From a checkpoint of a small transformer trained on Wikipedia.
Size: 8 layers, width 256.
Training: a variant of Adam for these matrices, 189M tokens, 11518 steps.
Each number is 500 + 25 x the weight over its row's rms, rounded and kept within 0 to 999. Layers, rows and columns count from 0. Numbers have three digits each. The size before them is the row's rms in percent of the matrix's.

# q: layer 5 attention query, 256x256, rms 0.0624, rows 232-255, columns 0-127
# k: layer 5 attention key, 256x256, rms 0.0637, rows 232-255, columns 0-127
# v: layer 5 attention value, 256x256, rms 0.0573, rows 224-252, columns 0-127
# o: layer 5 attention output (transposed), 256x256, rms 0.053, rows 224-251, columns 0-127
q232 095:509499516478513516513492512491511526476533492514496474455465510530459500510519513476491504444535510534539528480502510467521444439501519466496494458519499494494467479493496463483490509495506496478502527521468490523482510454472484475523508456478511511495490487457516529522494524510462506507460466545473551504544540514502484507522472526520454486529522511500492507483467510456515497492529
k232 092:522503517494514505484490512497510472534549512505477511454502458513478523532511492504493456510543494531477477483504511537484513551503461493487508474542449435534490508523509458535501495469478540492517518467528510516513540496532524545487506456477504507507474511490452499528530501462495476485487522543495473485448475525455507527555513532475501472510518484491514484525486462490482485511492
q233 097:512507528469458495503495503518522478487569472491494438489509499496518479487520465468484493467527469516457475496451503514495475471495517524538515457516494472503480498519525483464540486499491530495510511503490454478504483480520461501503509501508508507509479515448480514481505488500540530497496495562462513513529503501486483540539510501499502505512491484503494489455512513447509501470483
k233 092:522526474523471468453525530496509503507446506492518517514480490512503524492467467507496510510459479517457455494505503528507539494500496584491525487491506466467536517477470487468518520477535524517516513498517490450471500502494550489562476519492495499509505482529482463497505477505523520470507474507521505465497454486458507502504503513507522467538497513489507496436507485509505530497475
q234 089:498493494521535526487492484499468559495514506505476509488474568513462510539505486514520483495506498479534557524555466512492463454491488446513508496531527471495524508496513480491531506461510449469511482506450512512509502492493519492496475532501526457507490459494489508522511520534427487506477497522509548496507526507488465502494520563467476476510501554505524479520481468472493497523508
k234 087:516482525435513494466477516461511491542502465516494496526516467534496521528553517530467482534543498490497485489512485540511459546494502513483477487507480494500482523507529479554490492504462515488529508457510493532520556520506513514496506461475477483447508501506464494536490494477493491489492540488469472526504519549542507543549511485529474496490515504510519511534474477494475461519532
q235 095:497507524490490478503500468495518507445492498472497511533461468558499531472549544539506537506496485484521473484514521496517495466492508490516469522451523504452513504509542513498436488506498474525512534527509514511534507519484508496503556493504470485486478504483537501524498504466522494428444531494482484483465497536517499477504507534477488528497495455503504531518507493472471484519548
k235 088:463526550542472543523457504501476519490490508482493513460506491459504506496458483454555492474539478498489508494489522494551529491483508496544485478513476491539521480444502519476549505486553510516515528478500482503493469523484491519505492525477468523524505541510513515496485485506500575496558489545514539503508481477497500481513531493477549479541520497471501520500463524528559518511501
q236 098:507531542479535498498460516500522489488536518486496516467488514510486503526521468536542517519486490492460467500556506537493496545515527493514487493528486496516494509519462519511510495532494528470511474477482564537514478494560556512437518486522462508501489512485450491488493503485523517509484499487475506461492443501526494494551514482521497470492511533487495549532502459506510485502509
k236 090:501462514426468460496472508493517422486503471468485516520528484531556500517480527453557501513471508496485499484504491498505505513450527503477500517507487543509506530456480522482503514479471504535491495475513497511519534520494526515492555532504497511492513564470520486464538472524533500491544467518517485464480501521451454484525520513493523516487492460473508484498499523499497462492503
q237 096:520539483531557542463488511517477512499500484503483458504516526487499434503488501469529480478500529518506495515502516483471515508546459460487538495531522490543483503504512466486471531489518488489462489487502472461457485489487515517507523467506506546484496469515544485509475511502473558534520490481520494473499552437502511508476461502532491547510518502472525553491465502525517518518478
k237 092:477499548493558534518498530482480463504510514516508508492492510519490543541489574530493473550512518525451514511520483512438456504531516513498468480547504469508496539527504500521506493529439544512470510496482485547524510480483505486492498451502484466515501504497467481550539505511471451515449551502511485531520495525491504507542523529506480500481502518524535500537494492494472487506499
q238 102:520535514492482508536503466488518523456496506493523486522464485486495499578505549493507514465505517476504518494509514479517473490507525519507509492534496493478462544502562518477463482493501440494503494474468479480527521546456501505517527516487518483493504496480482500508489498541475482473472499517491518491505510519462489511503519532493499519539475483493520477435510499497508488521498
k238 100:495509496488513564485522447505499528452469493475508504510448476491464513483501500549476516493541468505526497480518514474491482471513525490510514496501518420533495500485454517546502496528492457491588535478494491494523462508502496475512509515437536494500501479527490523538509504490505543501509510505556511477485480470533505516488503502513467477545480461470487516494419482523504525537529
q239 094:566473523494517524505475515503526516465497530519525482484506512471536497536479531508511516459539490499524528505545499479498484492489482488524521485504477529509453493492504498507508467535501473515519490503468564504524522531500492492529470498498534537494499489476489497493457519570466482549534475543497529485531472499470513513502485517529483478527467511518491509501522488486520464449490
k239 091:494482460461493491522516483489463508449518486494501489506490496515516497576556514543492465530522508508507501493483478481477540530501481469470537528519491513519481500489467494528436494467469470485535528473488486537503509493541522489480487476535533506471485527531517482498528481516461527492452520461517482481486531533517506517509477520468489514502470483488494505539499504502494472532503
q240 085:482526515492565528526492531532438480492487491504479507529455476526520509530495490508500491513489490524506461512516489469521450496535519505487505531496509570486470532490442479498513507452452510486499532472540474484544469481538513505483502471497509481472520436495549499518512506472573483526452458507544474502522517464518534480499502484512496505476540496483492523511516494536502534444486
k240 093:492481541522480505530498494533496534527504471482535500455554492512532526488485532504518494493543505496474530525486489487521541537498450539483507489509523502544526521516518505504455458503475537497492520505526509536481498529535500498520471498503512515508501510482499498557502499546553520488542503527496520531539554483510492506490499480501532503470525462501506483498484522525508515515473
q241 098:519552505498534505482482485556477524487513479489518488507477477545511479515526528538484547506523509529495485531503496520487477493478516493532489527504453537485454533497490509493536500482445503506460556468495496453484494490532533479464517496524487536514481462477509488516459517512458512540506452530539522477528501530538541515483506526529497504503522467476514551435547465516531475480518
k241 100:475517530473501487543525525493505475517541503475483510506451522534498478526526487501548486492481508509455491488469513555545502488497526533487518537480468495516485488471482526541519516505522499477527513508492534533486503540516451504459517526520498488535463489514449487457512469426505541484525479454519523518484478480529468507516539543484496472545506510501505473509498470493482446510504
q242 085:509456502486463483469493528497508516499472490496460481475496496492492515425491480494499489498494442475508475486489508505507439505483473481482476482449489514490502480447503501494506479466517538487494515550546527482492493484529526528543534487519493483491453515476522481520448516487498514470545493500486485450516508513491491513530465472499513493540494462475486532534482487477468491460525
k242 081:528535484498518482494454500509451491506479529521511489473505507506503512480496497495490503480494539506493475511512519512463504501490469544494473430524546503451474482518510499459551524515517525511465466491522448506485482467535540512487466469501482480494522519470463530533504540504515507542536502506458527519498494508469474494495471480522488507466481467502511506496465515528527494478471
q243 098:504529472491488527474451508553457483488482455493468492478537513487517490498482493476488498498496477516492504512474486516452485508495488516506493478496491496501527450516496494464549487485496531527526493480514512478504469504517504516491501476524510528515503491481476486476480492476489514517531511507491479511487453505456529504516474515523510477488466512520519518461499482543512488511474
k243 108:559509477477527467499451490493490484471543493517502496445499492491518530462489496488490494502489516523549533507573487453479483499515498470500477482504526549477520504499473490476501510512480482511493475509519456468513503486484511462524506485503506501493565541471542552501516517510508465521489529543509537485494489539485525516512434480488478529486465475457497488494481529523492522485501
q244 101:504451520537513502451489491522505503513527493525514543504476492488509478505479521507534495518522514497493540511526493483517518503524499484470492484507494473541470539478497523517479503507470483477466455509480508532514522530518510484494520503499557518514512461518486498482482519513516494503480495485515460522491500443498439505500531500483493564499550533452519484526481507497483502506477
k244 099:476507553456508526475516494489491507498511502534490477526463524507461514534518543499534489501542487430483482508510485516511490513517516509486565499502522462483503537524537512554463518524462445482477469526461502494494524489495501455505523520456551448491507472483480516510499516501482497480451502486557552463505491507525502532502551508512464478534497521481518498489496479464490483509530
q245 100:416460488494479450494556496473524497556514524526486522518504518471469531484460464515511472494519496509473524455510514530530563534517520507496518565514483459498492523480465519536517459541495525511464518506514483554483525527497480478482476493484482483503484490533530473488564489474530493465493481470516486515486519502529474489511554487476464496516545497490451494527507509502500515505493
k245 080:500540520443494510463484478465525501504560480496500462501515450492502505528508479468521498508500473433509460512476521485543484495507504454480525510489489493513459534506520509515458504503480472464496490484486518466500516477486486507507502550501512486487503453474468495468484491529510518512480491508461503474486487487482471525520545488506470492538513505474491464493548477461501541493476
q246 106:465449507480469452486536498463509462567523537535490525507500510475491498465508466516495492505512490489464517489540492490527572581530516496492513529505494474493472549489463509570490467546473498521490495489521507511489537517506489499472508493504483488494499505514504521482555489481521506498505480446523491496506538500509467479513572505476479514524528491470464492520522495489525490487497
k246 076:494539517456515521501495502483531516481565470519503499532502496500488506552491494491528496527502513460511457493475515497534488499493519477469509512502493521488485539490527513530476494487481478489474495499487490471526514493461516491546504541467496470489521471487469499469504484529494513523457514518454507482502510512489474535517535460528496480497505507488519475480545463458516544504483
q247 087:528510494469519481504517441505494456480459502472490511538472491513519515511552478491540539506486476503516476486491513482518509450472499499473473458477516485522520514530523474495465485521488501465539496551500502477539526548489510497510493564521532511531507550489482554495472493479523494515501476490522483482481517506492470505489518493454492539493452477501542478478515473485497527484535
k247 086:490484466551468470523527538502471536497449531510533541472519511512470519489506487484493540512505500530504491491529455540513498502505482542532474531488570588483508490474482528470546466461568536506491493500491507490447465499503491495549500482494472452507467551542513507510514502475530511529548473501497522533518484518477490475484477477527568511511478543524508497471499488490562512504503
q248 099:491546491507484513514514444528485490561477514473482532541495506481510498540507489466485546479480530504478494492528515530507498502491547520481527489500509498508460502471520508441563497497522504469469468470514524488479506519503503551467488546523441510524480491509470534473524504480546495525532478506483502531518473487495459509492560462531502535506470501481506502476513497516520488512467
k248 097:512494470508485488430506491516530523512442509499505497507505492545502512432475502502504513515500489498534481511496552467504492489514509533501476548487514519495500482513455522491476489520476500528485507492509510443496465512510516488567488532465525491493501508531522462481466512529531462519545452456498465494523509483481519447473478489528474511504503484488510515459483524499440513519472
q249 100:492528555502501517471445517476490501458520483483525536512463503510478506532534528528531495488493496490462529518532489521464449510512539515509505444511475494509492518507537517519486479533490493499526504460467514504535513496531534498493529458493519470495472530447467466502483506478489493456488482500487512463475463513531484514532509526492504495521554535514484512528492477481523503502539
k249 095:484501542439492499511475474512507455460492459461475517502527437483508532532508514491510494499504501508486456473509486493503489498474529517489530467522493491495487530485500505509538524507500529508566494477510506524490482532520477510499505534492481507497494501497443548469492487507550549501563491509487482522475475528515467552548519498484531506497487477469542498513503489522529476479501
q250 097:549471472481512496478484494485520466447500511490489512517429491481494553529512485480532517504477489492522507481490483478473455496492525464486500513471501536488461497468505492515530529524474464483501491492489499516488565510495523490507496486523446480438506555483530471533494488489517475505485473547494514497500475543506483475508461481488443464534469508460498509527517450486481506502508
k250 093:532484515485483502491506512504517504543519490472489500488500524502512503511491504469497519494498472520500495488536482512525534527527498515516456504545503520501485520499526499550503490495472543467468487475524552525509480529495531515506480451527512488522476581488467507444521491497499508482530504513503462528487539523497490495517524508488560521488504532474498501562508493479503492485534
q251 104:448484452568478511503511524479465525505503499537529552489513513500475496466499488504487522536493492505523523514523487518502505499507495487479486546495506516505507501434469501499548480478508522503492493470494474534500456523514494493502512517515492494543490474550530482472518515493508466525540497478497503504494466483499533503485520499470504525516511551473468503535513563529484490543493
k251 099:521508496478528537508509474504526494504526499529500443503547468498519484518513512511491473487504498447542497527489526468525505480510439447502512502473468509510490509517518508536474494504462436464478508549502523502517512518483487513522529499484515559479530456493508519505465514491494491484464487519508525559531492484582522516474493462497472495478533487495505520539490510505478495521491
q252 103:528495504529526474531504555531575531499529497481485515531506467464518533460476494429486512513503492521505517507524489475482491494509492467505519502517482564486533498496492489482533476497471521469485432498539551519517476523517472512505488493544486512518475513510507501495474484512554501524517495526504478539544491473486485478525476482503465486521523512478499530530519527478445503462518
k252 099:511445482514497505499494503505468525527483512512551459515502529500513506528485516496523470509488468474495522536487516510541552475518500495459518504467500525496538484498529481534431515437496500452472478532490496519510583510500527482513488491516518535509501507491511475486476523529489505479454494479501476553492534486519522471474514514512530550473525542511505504537521523507490448507510
q253 095:523478478497549504495530489486493507498479507501535517511543500467493514540515546483482502492530518478487497508510474468486464496486512498492522513516496513502456508446521491526478460479485512528465513474515547446507529551536470508511499514512492502510513506560521461527459514525468482508506477466495506507502513501485548482465483488482519512528463529494480523454527524523465501509505
k253 092:462494495505495506542476492530524516483510501517521501498491461504470518480475529554501487496502537508516550497494494482491505481498467441474480476497504530484500524515495434492438495512491465472499503516467509546492468481516505497550482467506498520506500510515499471514474512536486546514482486442508457589531515495501536459494479501524498576445533484510497474544485491522542498513524
q254 095:470458484513474480504515502554485493541470528513479485513539532492490445430473496497479498468492487505517466506510490575491562487523450544522510521492496443496511530554476498477545498507513514473504503500498508507521533487465459490453482509492515499503499465520541505485528512482507506505531502469492467504454522472507500479479507501501504537463500468531487484510482518516509519516502
k254 090:495455463538522466449535500477471504507484516494494498463531539474506480520486453493489501518498509505497542495490487490525491470505510461489501506470516507502531458514467501457513481491506485540486486506496492498459441505462458489515470491514494453499497500571512479482503510485479493531505489453471518441512478507469496515477495506477488481512456503514496511472532555490483522505458
q255 097:557494502483449493516481480494532476516521516479513506524527458492525473517529527478505513465498522520515482485532492479506527498496515521500491470495477482508484552515539470478481491516463473488464473499538516475501560558497491473477488512536506524483515558478454484471502479498569506501534491523496475481486516533491482480480481517472492521522464474532482467438510514500491499523495
k255 093:484511433543515516475547514492488563527437519498531522482479508498439491487494488539511482517497482543497488493528508461531485466526523527527457514494523518499514485478480511488494481511523485515487471524492481538505442515470522461598512514483494499510488508537517503474512488477512509530495476527560514498520482432470490506479507486502551484530512531485488508517485547522488526525490
v224 083:487508514515493555515489481469486473494487515502451480503462534477487483436478529504517482435528486483527532533525474463537497502502480470542495489484500514512507507428515489513519472514474460516523545507472509520480443495537490494455487489523527476488476543445505454511504525492489507493495536521560500489533476526495498496526507481472498466498504516507480521506505456513461467472495
o224 075:469468513496498478532502486458498530561479480554497496477541483511430520523545480479477531489500497552532469533475490485484523501510503509489484526476489501451516461510469499491512485488548522487495470509549477507515500508505512535466478513520503485507457477498493559495506473516526495505537548472484478515475478517507514524532474509523484512482498524485454507541500552496454498533531
v225 082:505509499507481512532486550495530475495508477499482522529508484507501501474496490544492526509496526469496572479520469485455461499463494496481498552491491548431475503475455491522477499508460486496474497526507538473528481530506537511528484498513544519495487508491509462467484520508514477514477501498542492513454536550514517492500486480527471461490512509539507514490530435508443508487513
o225 078:495469514515533507512483459546521507482491435465525507503513505526530497541481529440482483505512508512493492493510459508528516477510469502502504469459480456520505519524502505482519554517505491526545535476499502509451463494481487505487491495507493499493483498514489484481522431497484490502526487556465511454485476439431502545501496493494465486519532493516487489496494489490500529495489
v226 086:501457485464549523529519487509492454495521477502517504541499479528512508543462522474495533494508530503506492509497480537516451526519524482532507519521506548572487504489544535489497491473518480542444477506491501538480523519446503518529533501535502479509486530474495493500528514480493476476510509481531505501497493551460491472487510483489526457479506552519496481479505470494524469462508
o226 081:494475479451492490506496508473516519491520473507477467534508515507550504524509472508493461520506492502506476484545497478500545460494503520512527493501542467466532469508495495485470556470528527514493471500561487507470469508510531507472552500488487470488528489513528519530501466501529522491498472571510477508497435477524475530495548491488507521540488497529503479512524532463465543471508
v227 088:507527501513494502499519512501493482504512468497529495492507500502548494471518473464499445544469500481519465501475507545501520504519494512468508526506538476482505483521469473476453525505503527473451473507568509434496519511538493486470503496533478509505526482527457527460507498518548462479494496503494504534495509481515496522485489564501490519526484497533513449508540510484528504495493
o227 086:547473541485524508491532496523520462514493479472524491502510515488522471536479535498494530538559518436515519519508506468439490511463504535493494490545457480525451573491507531492514507433488479514509488483457544494544505510510480508513526494446502509510516518503506527518470501540456481517482508506527474483468521491464524500504493518484514488477471507516524484444471503509503516502476
v228 066:492520516437506491524477496511537493515501504504529567517508521507524519574447493493506529515516516509499500508515471545491465514546503524480489469516519547525517523517492546509519519514532528511509493474498516563476499507419524511512492526462490498503507480533484511521518496466505559481511501466472498475465518560466489540490480496500529522493463501514491498431495420485540518492497
o228 060:511561447465508499526505497457519543499529507489509470473480469462538477466522467482504466503495531506513492504531527464484497459462493508510510484528541501470574477487497505520489470488482485487445521513523473487480513504542509486510491498493511501490522505530497466452474537526468502521506475530491529503517493461526500465462500493543491485545532532485530496528481511494518522487509
v229 086:482519512501523499488481492494504525513492515476528507442539453488478528526497527498501490474512482497520484518496494512524507498470468514522480515518494495563547503496538463513464412482469497487499513525535558498512501515457516522503512500483512492493410496495515471584478517501506483521470484530518475504495505530520516483506514487507536456506546547545513513486459446517522500508524
o229 082:462456482529500482509507470505489494503521496486493506539526499491537491461483465478504495520480533508476513533457550534497505491505480523534521486512510508477458488488436494461480494488534516543499443469498418490451469479533510510495457494544469515503536499525498507489515473540554556498552484508507485491525503487496456472485491490508505542488496512469509489479521511520499543545491
v230 074:503489522500514470482482463493492499486508470488511501447494476495510510517524544512503496486519505509498484516487538489527510496508530459509459473526488509486498498485511480494524448502519527543492513490563482470520531450462453543493551460508510528487493531501500501450512500494485455478502488497469508532556504456462516455491511521497537462506542462507494480446495499514478472498507
o230 065:525494495506492498477517508480545474457495513541540506546497497491476504481474498541484508549534464500498501478515478515496526501481536521493543496483557491548476525521523487489466509463498521495516487542485500529480519528517566470471484549466476488534501473525508536464513530503500519506529511557514448520495523527517490531489525443503533521491444502528461507504504469498478533537471
v231 080:505446545498507517514504447475513486495485477457520494543489486514489492465518516522525538469482508517533487503502475550486511502529513468521517499488492504518465501452473507461485531516472461464480500461491468512500500540539494478514502522561501494526488464527515485497472499488517515533528479491488503511564525462523469482493511455489491509505500533484506495506540533499496495489486
o231 077:481475509510527536496539522486422499505564564468457499537536500499464502514517497526488505511498506499466540497509456460533505472481517484472473495520518498517530527526491478544528497449501546509530500500500525513498457470454508517490483480501493479492498459490485568509527476509499501487482509492478500551506497509502525551560488524484477466489515485484487518505426470448481479473508
v232 076:538515488506534548506497496528507534482520511501486475470507519509541480510504478487492520523478523474494443510518509562499497501512504465523495532499522527555491490520467523523494500496554470519484555514462491475454514511561527543527473476461515450516515469497513580516536530504523500479488568500496523468473490569488530501496508497506488481485493491492489536488469487518504424503486
o232 077:502524479474469468533506481514498493541443484469480511517500516549551479522485521442463488508514501516505474505540477517506554476475532496513525505489485462467489534532510511475494501516466469496473468500521521508541488513450487504489518530510512531495489510481478458474458500493499549533505455524512502514506487517535485502457450533461524503518515490525508503506575548501496526484566
v233 077:480498513514464506491485465482510474532495491524500532455479505486488486445520521474507513480505521492451512492541486447541493498492484504505465478493447473492509538450486532524534501506512491515489472497520512472490489491487496509514507484455497517535503528503474494471511507485510460524549507495500489462526516513533544540494490494516520528494508506501479517501540504516491556524529
o233 068:491490508530489489527486521527496526485494516538513480523498497471429535509500490513496490480475463507532508470468502525501494571516532509510477507472487529522503459519469481497495474506469514498500544488491480526468494554491511481498456473504492512490459491496470519520478512480489525471491565505434487488490489469491478480557478513501433474517510492492531537500499494505517501496497
v234 078:503454531540438474516531497511515482512522503506515504579500506504496504457500497522563563527488505518437511523536484451451526521526524490559498520480508500530476518479502537469520549536501485524493547523462485539484468468501547502489486508507556500498529480473485470529545493505488520472492529517471474494542468484527525477498504501488480503486490478499515540462493524491452472470505
o234 075:532514434482528504525492549548505508534463533453483537493481510518483530517526541506454531481484458536530517479476452514527521502507517456488480518492497471516524523530490474503533462456460510490515525529502523472469497505495470516501533494501493489507468499540516494488504502508554531525513502457450512529493536522514505499492501485462494542510536526507491506504493513484463493481499
v235 076:505522480496508500545495483482494507479486511502499513502494444469496496511475539524519470498524476507555501485479528530497495511501533499523523506487521540454487504534524548493503489508488464526507472502481516535520509530451515528506505522510480510473504518466521485517461496531520513480478484488498491548463500515520476461521498478476539485513505490494501479477454501517523519461482
o235 073:517517473443507517484533491458482499501505518460496436516520472484502490479475496510545516508516500538454499552527496512513505414518464518498507517529518475486491488501521519488467516512530494456475478539510454466497480464530515467483553535544539450503523463509506536483521500501506506473502498497524527512525499465500487550456494486490554500513499516519477492537511474498505466506479
v236 082:517515514454512495524513532484472485486510495492488498485498522484492499496511528479468498498465517511501506519524482499527482500529572514509477529520508528532478452504458493478489491522481510517469545491568509495516498552545488522494505524545492456503507472502504494486510500503554495476492505506500549515557521510496515489485502488500492492488485492488488487502501485516543443501479
o236 079:505464515503514525495505515455461529541494492482497463536540469492457507526522477447448490523551534504523523447551457478504576500522474484463497470535481481510495534521485508527490467442510493506458488489528506506492485461478502479516464527482498491532507513485466547488490476532464468541505518489518467519512490503491511493540488532492522470490490503493504523493491476474469516482533
v237 088:516467537511499525509526499492467483480485477504489462514487540546470481458464497511486547501493514502489505546476505434485512481541499508519480517502490521537513482469483538464475509504473440538522533471510513565497504495501514522486503465561529477480509500485471438538508495517501479476526474468501504520489524513482507461499499465464479509502477486494540484506464508480539483506485
o237 088:523511499476495491505500509474478519545487529473492498523546483475495542479475489459491522479503509556549505472482465488512473478561475544470509491549489498470508538520494469526520508461520538484543501508526502484523477500488505511496519522492486474512513487492556556507506450524497499506505560514496499517454511489497517510454522524518586495474480540495500495530446489477427489535525
v238 090:493478496468549496509487493517494501538509590508514471451529515546471459543496536520495500517560525487513501493535520500494517498513501533503557501501493500493471493516536560503501484521510527464489481493482501542518506501476420499504513525464527486495524483497500510494512477470515507479485497493502504518521465482516462498501494492524527566489468491529480510488522494445482513511456
o238 092:483528508457464526463483511484498478492529463483514489501478500491491535492535482475517472481492495487452471514484465499490502525516510540514499498512519518486501475466541484487500526547478496455453497521484494471486549531510470519491481488507502493498498510476491500517503457459480483499465484507469527522514508521509466505519519505492474509513517462514523437544497491515525463490524
v239 075:517534489520465501477535485481484495515520490492543520482474451576503491486495527494528506459488510534440532554457509477491514492533471520481495498501456498490526507499512514489478535511494523508448460471541524461548496476466483470468501486538503509491509493512456497479555489530540483464556520520517528559542524464450496487474495537494524574496509494500527483500516478490487515537486
o239 071:543462510502516489500485529515499476482485513468528477516475473468449531486479482524472527511533478441487470506483487474482493560486524514513510473512506523516448516501496506531528486479476492509553535511484495479494552541544507512513467488452517507497532489492517507499531458532482471472481516502492478484475503520479476460507554467495494492485522510501506491487488447479497524536490
v240 085:470535511527512598513490479507509490525496507492505483496522524526452531507524529521496512477503496514502435554501495508509470498528478480490470489525478467551525525490530496550495527491499495533523528463492491526510507479461526501509510500454490478496476527505491493525517538481481529528494498522513527484529517522485521476511508485497510512495558508487450507538469446513519500533531
o240 089:466492476523487432501483517530509479518521560522508510456522491498515492450466463509511476472461513535513538507491537533491525519526471518498497514495489490487527466493474473493525493497489509473464468522509498515483481507532506499478488518532494515501510504522500490496541528482512481477547502456500505520508461464496472497476511453497536480501497518489516519514532493481501538505492
v241 070:512515499499501501488522508536513503496525499510514536573463492499514550510529494529521573521504503497514512494492484497443524520525503425458502485496521540490507509479481498506490494486535531534488530532492458481461506534473537538535498497511519538503502546483507454513481479505496502501514538513500480511506500446519475516489481501500510481507482466491510545500504475521519473516480
o241 062:514506470497486483516519505557540511497536523464484528460440512518503486500495522496486503536475482446525483519484502467481506496463509472517497511497552497493504484551500518509500471448503484494526523481503531484488497506538515437502500516456531502507522482539525459493472530471501495519485487528490506492501487490492554517503483498494486529513506523492462462468534506501478497492504
v242 092:517485527481506461503497488528518519497468477496515505538537491505498492536501500488486518504564497500474485528503506520468491514469483484523508502527492490483492502517465508471517511486490485520523481512507526499493467469474524518474499497496510493507465459467488501549510498519471483583497515527413467477497558544462463519522483486519493457486485462500548505482460434496528499490507
o242 092:517530490541477523512489523498555546438544497473522488529482467467526490458501502496487486464483497517519511533497502475523512437475516529524507460451501502493469502496513519494520484540528503546485510525516487479526489515529519559487459519518479498485534500503534472469513494511520477466512474529507531518503479466486520485442554503526480523516524506484487481492482521485479505552491
v243 077:488488471504511524517516481490514443501550508506497539444480497531504524484501512497526491463507503519535485473499490496472484517480513475499501502466513489491516508434545472507518483490509499498503469571546541502522526468487542524513508513460484544519499543489491545453488507510511485485496498552528479498462457487513527457506509489541523442509523507518521502492532469502467504498490
o243 069:480476499499511481507515484486519502466462483509500470537497529523501510476512535511531548528510548488506493531487496484502493497496483496516478497522561479513469466518481559513476535525543504538492514473469465490519471510504499508484498514497504461493512466547502511501508495490534524463498490508511491494543510489482453559520490464512492491516492515500481475497512527491479540499481
v244 098:501502502515520512485514487490440486482507470504483507476476519544512505495497530501541508529511504504460557513487494490466496505488500478505512461523501487523509521516560517484521514470529485533530489496483498477483521480474500538493530475525478552505541498495457520492523488526478503508506485491482513502481504469483492489515513534480509521507462484459539520462483510503497536441519
o244 100:525508468520472497469515504476534509460496540531512505514470499491470514480518506562526519499479452495517487529490502462542462489492495501529512513468538507479506486500492510548494528497487501539493531483488491516519497493484515480504520484509515455503499469545543485546488534478498484453473497530506501524479479473513500519504557504498480469532479524503521510518516514468481488510485
v245 086:493556506519461477513506526467463486503485497502479542471480537528510473472492506494549494527538497475518517489517493475520494474488549526491500498470511502505484501535479522498499513508516489494496468535508522508487498505507505509474499506530514490489548472484501513469515466496500450491528495521513504514470485505523487526506495514461488497511477477530481443553533441502485526524498
o245 087:533525529473512528502498505458503501487484467478509436490509469445481542549500508498514535483548492494503466542515458520505481506505477558524512490543478492457485496489494534498501504508535471501519541503501478507507543523500499496491497484499518516515486525491432569510495440499468509516475560481450493476484481496486498478555540534536441518478514491503508512483486490491463514485525
v246 080:509532483464495543466487478505498510549518502513477535488476539515529483451524480539502496472515488478495551485574483497530460494473532465502484493520494480485488518564497473498472467520494478494493527502486526494499536494535593493461500499474484489461549478509481507450498489482473522513444522495491484479489489487539491493500509511467489512488500500489458490482467476485467492511532
o246 073:516484503538537458519466505503527469477466484517530505445506503550531497505527544462531485499505502534474467521501448563533557498497465483493509517507495477502526523500453511516542482489526539491460523529487502540495496446462475512529528490534504482468443536526491480497541529469488554513536477478492502478534513509521520508519509492560514513492498477514521527503523520492493496481477
v247 082:487546527498549508480511449486536548530521501493501532481483455517477487529529527460480456460547510485502492491501559499515467511484465484477482497512472479497512502518537489525502502475500509482486478493556494536537530495469506483499502461444455548472509456513519505468501522526440478527465508497506485481512489564472474502499506539518490460508524527507518523515514511523474525520483
o247 077:493492478523497461540501529510520486465494520499522468491508509490540493471445460533540491502471506512444488499503531509505514517470466511526470480500538515514470489460482510472488500546517485479544501505476499452513497529529512520491489530520516488474480535488494508488510511497545532481548484493544462503509500459517506521470487437509530550496468504489505513494524467522501527496512
v248 079:523457520508530492535508478490489544475482487490517521519518492499511511500496503515441507498518531497510528485488498474514500481499446514489477505518489511540523486513483484461497429482457476496426489485549497518532536525499500474501523502567480528487453523545487487492512494467512472516486477485513511523523551495493496491483515495473486516522479526548500465482534503483510559497512
o248 077:489485557502526546475510519517510479483532482502516514530545513510495526520482453523508486484499482476450464491523475500484488495516509567515513485527516469496484538480496486516493524483513497538579485482469501523461487504492503487471497459495489484500520495493519532554496454535475537505516523551486459480458475505475500487525539517517508474490469490502513520498460451506504521515486
v249 076:505531472476509478523473528493505467514507553490504531495491466474496516522497546508488507445472529514558513491470522513523502524502507449476491486487547543434437469498500443520486489500500491484483478500501484481522470509520458501499463512502485502466560484523514484496481513513543465484541536515506487498468479513510481499484488514460487475509498442486468500546560527484462425538463
o249 072:496467541491490510496520465463518498492498456476474502520529496487491483544493496461499442516505536469472489507510470511494515499492518485457483513521494419536532475534530558512485533530540506517550517506505496501514496485521539506512540560480510501514457521487440552495482495493504468537483526505526463470529479520505544526554462492542493499488522469524506516513503473533503484474483
v250 067:504481486491537493501471520484495524497469499477516506461520520460472497471501486460449450488501526485495539504485522458518503517457464490481540523500513488472539463448479481488487491487466464487496481564556519512483526536537445463502515479503486515527484472512482477527477490464526484516489535469531506462506492544480501511493508512490462462517501526518513487518546472495438495526493
o250 060:456472508503497523540504463465508520503512449490469516551526478510476525543518472456538505507479513478472473510476503489516496509500511538509471478503499499500459491499461520544511512530533489552531497419499493503508449502492507578463451527515464502525467502467477579527472467524516520487507516507470467492495501465492528482533481525543490501503477477521476504515468535526494509541514
v251 082:516492489472511471513522496534525501518503532515504527558500523481515517532507463497463528526511493478508487507525533435489467495510526499491520525529504526502514469467497522480494458512456511525500523512551467537483484501454472520523535495490547504498504545511511475501534517541529436461501495500517527513485557483468493515495502491456510518470443427472507478499490500502491587515493
o251 079:490460531520476488488473548545520512495553476497523503496517472496495508496475455505480464495474470487536479468486489497503492517531494516488482484472533482522515512500518491561512506482541484490551505465528493483496525510521477419505508494504487491504490511492578493528524521501470481534507502534504480480475421506497520510492498448532499482519460544512518463441494485503511490522493
v252 082:502502469491492492519479480521502470498532481512458511482496485498526540509487481517516548516461511511509520504512461498510473498508527446507533487507513524546469501437519492517541503477504458489493487531473494495499474479507519525541552507500541493470514518478492490446481517517461521509561473508499496509463527485521500494470495463480504540474490470414466490487481536487457497478513